Weights of a small transformer language model: attention and MLP in parallel.
Each number is 128 + 32 x the weight over its row's rms, rounded and kept within 0 to 255. Layers, rows and columns count from 0. Numbers have three digits each. The size before them is the row's rms in percent of the matrix's.

# q: layer 5 attention query, 64x64, rms 0.228, rows 0-31, columns 32-63
# k: layer 5 attention key, 64x64, rms 0.233, rows 0-31, columns 32-63
# v: layer 5 attention value, 64x64, rms 0.199, rows 0-4, columns 32-63
# o: layer 5 attention output (transposed), 64x64, rms 0.194, rows 0-3, columns 32-63
q0 123:075123105109130146105107106170105122180132161110205101152145166218180100115130116100145117074127
k0 088:147077114151142140128116130121142117134102093144122244088158104101088096129115144150121136157107
q1 074:086138151085153093109137096168151120137167178079188126147114076092139099136117059154137109090182
k1 100:144118131139109144168060099117108076159189109162154119132136104087090102119123155159103072142126
q2 124:169137133142133121105107167076104152080141114184059135172126099080086161119161152142106141173112
k2 111:118191163092139186130194114138130181101128124070104055124112146141128124166124087097094133103144
q3 086:121134129158109124128137126106152077169170128074164162129114161166125112165135163098136124206119
k3 084:130113073118108143149128117138094164082110092151120185186170085119045119041109138082136127144096
q4 091:130099104094093094111105120175097153123090141123164164098093131154070179103135147077145176113122
k4 118:163168145127142149149154111136147154114102129104051047110096162119172191181115107112070081131146
q5 131:159146107136101121058118189100084149099078084178145156108113090120113152106160153124136157141100
k5 111:148167134120171167144153082131091162075134136083084084187084081097144147148128083127095141144134
q6 121:130119154110143129207109097142153164155143190096081119116132170125163099176086125136122143108161
k6 080:107073102117151119167086165104125111123070166122103124138078160155073170144105154123146137151123
q7 128:101141133122097076103165175101144079165121148137154121068179099158116130113132153157130120134133
k7 172:176146132081197121129157151175109149120113158095096106167101087052142129155112123160093145074129
q8 085:137134167121102141114083062130084162121185185127130123098129225095132117161125098104123168115133
k8 163:077057123157109147161049099096151105151146127155139157123123177205150125115115128092195110155132
q9 128:112121130135154141171118082150161113159167197113112106112170139129195088207073104155142104099153
k9 079:112102141119146133142085168127177142129069154102084133134059182173055175135091114093158131141139
q10 117:062118119183118107115094132176096094103096073142121096153092156131163185144123174139157090170143
k10 110:083152145100082203133161134094131133103110084111129105113164124146140199109144145088119111153102
q11 126:142117117134152077166124108156127144129121139143132081092149169088101209126098123162064130131167
k11 127:156097109085125151118130188114182139081099149141146135136093120157158187118136182154142192127106
q12 120:128171127175117178136116111130137118124137097103134100189067155110090221126131162098129080160169
k12 112:105161085169165147144139150130150151146124095118113087145067177075073137103118125094140186082079
q13 112:137112139148164130142141105177145114098209162179072178112060171094089155188130087102096110137091
k13 105:108141124109099143162120178109149130134131156132127070111091158124037147132146112114104137124120
q14 124:102137089165138074050156120151105193121099099131154140074101126161119143190112132151150131122116
k14 111:094174101183101191160138132124126103116162081150110136132097113121085184142120145105155147216119
q15 118:112106122130085131121125143096124141166186161198088096153109224090049058144133196089115179096162
k15 110:117169123152086145121089120131128126167117121148071116179131219154108109173145103106130038117144
q16 104:127139158132097087087113106146129175109154145073104110130062205091133156105116137082101166155161
k16 101:082113046114154164164096111127067152096105155156092122134092142176141190130152134099135178157123
q17 111:118157180114126102114160087172143116127164168070041143140116148159148123118134131101071156129103
k17 102:140067117094132107088115144116096075147114158191162163052119078112194104177180125094087144111110
q18 100:132127120122112122139125154089130000156087145112122137135107097180142094089143076153129110105133
k18 096:130087150116092083104141066079115144148136119147161146107202070140155046119135125102121103164099
q19 118:103104176086126161120146106122104146126120167090083151110175172107098057127133092195107136075164
k19 106:122123143119112111106114161165139103155158161196146141116109117205176029178137120100131154065127
q20 108:104164130098134089203123228140086121126125185142099129187173136154104132077127127106164144092107
k20 107:140088139068171080050125126135151129097162120128093128127155192070166080164135070195166107065128
q21 097:127134119151095130182085158109128115105140190128099078129177107124122163112133181127170155092074
k21 095:100114176071133114062155140149148076112096102133135145062162181153140120123104166190142103127151
q22 095:082127146173097155121070063148087108175180051098118124168165179166132132173157154067147138134106
k22 098:116143162133080157159136138159150106099200084075142150132126128050107125120122100081167119143100
q23 098:126093097104158092148159101112117138147148124090140122114120096122139115179120111209086119108125
k23 097:163116175136111088131133137121169085130134161163124120133160065143174096151129140191099120107159
q24 113:114125155128165089125128072165115160127205157099112174142130146116150105166125177126105184122060
k24 106:190149147129146106134133181148154092093173128125133091108140099047163143158102139133085128149114
q25 113:184101146132122211157118065175161098148112098163180051156155164139097102149145136092126098152108
k25 101:099086180129109141142101156145084122136127113031103167154079154110068142109169124100093144122117
q26 110:121155165170099170121139084111135141099178118161122100098093158094100141140117140057143217171103
k26 098:104125120105128150150119154136102111153108160093113077117152200080061196120150173114121115142120
q27 112:162111160102117086088140114083158092069190176119125141061136088192148104159144090167117086137108
k27 098:103129148157116082155130145131100103200134135168158126109209126158176076108116167147096095173128
q28 116:169175135089136140110154147140112145098158190160132196126101183130096145170137084106130124098144
k28 115:113107112082129146118122140127119138139123145163129125093104201102117072129126113062138147070118
q29 102:064085134109163117136135101133133129114057081127067140136174100176166097091160156196143065137107
k29 104:116156147157124071149147142131132108150176119106137160129116036183192098138109107180102113142118
q30 110:133103070063126180132140142168090110129124144142160138105130084090146086157140169152158134110177
k30 104:110125178149104146153151134096102120126069158114098150173130151191152066125118077117132109052180
q31 104:074120082129101057079114165151125083176134170148144093148163118138138143167129163150122072104130
k31 096:119144151153125197105125119113117073129123070149135154094095095206168095130132106096206110140144
v0 093:126102094132120079123120133101144191137115089113121166177132090071092148144134079106121106109128
o0 082:074159145120150093025105095112092125145156136159138182139144103116098143136153160106160167128141
v1 084:174137077120126147104130073147082146182159153148156131122117097065036155112131151147158070129126
o1 084:108146079104116068164106048130108141199120136129142086130089146209077107128133116171145089083109
v2 092:060126099141139098129108162073149150083095164175090134081182085102099176186111093118159150094088
o2 090:057082168191096145085139135185135108150136134143156115110154149116162186191161108102085179109131
v3 113:105131117142129102105131111085132137102108133066098179119106101156137082182120179126121168195163
o3 099:112115105100118101044105133088110104085182091151108140152134129147143094183105169148125091164120
v4 088:110144178134130126148129126079164115068103114165141160193091158183104139138139148143143095197124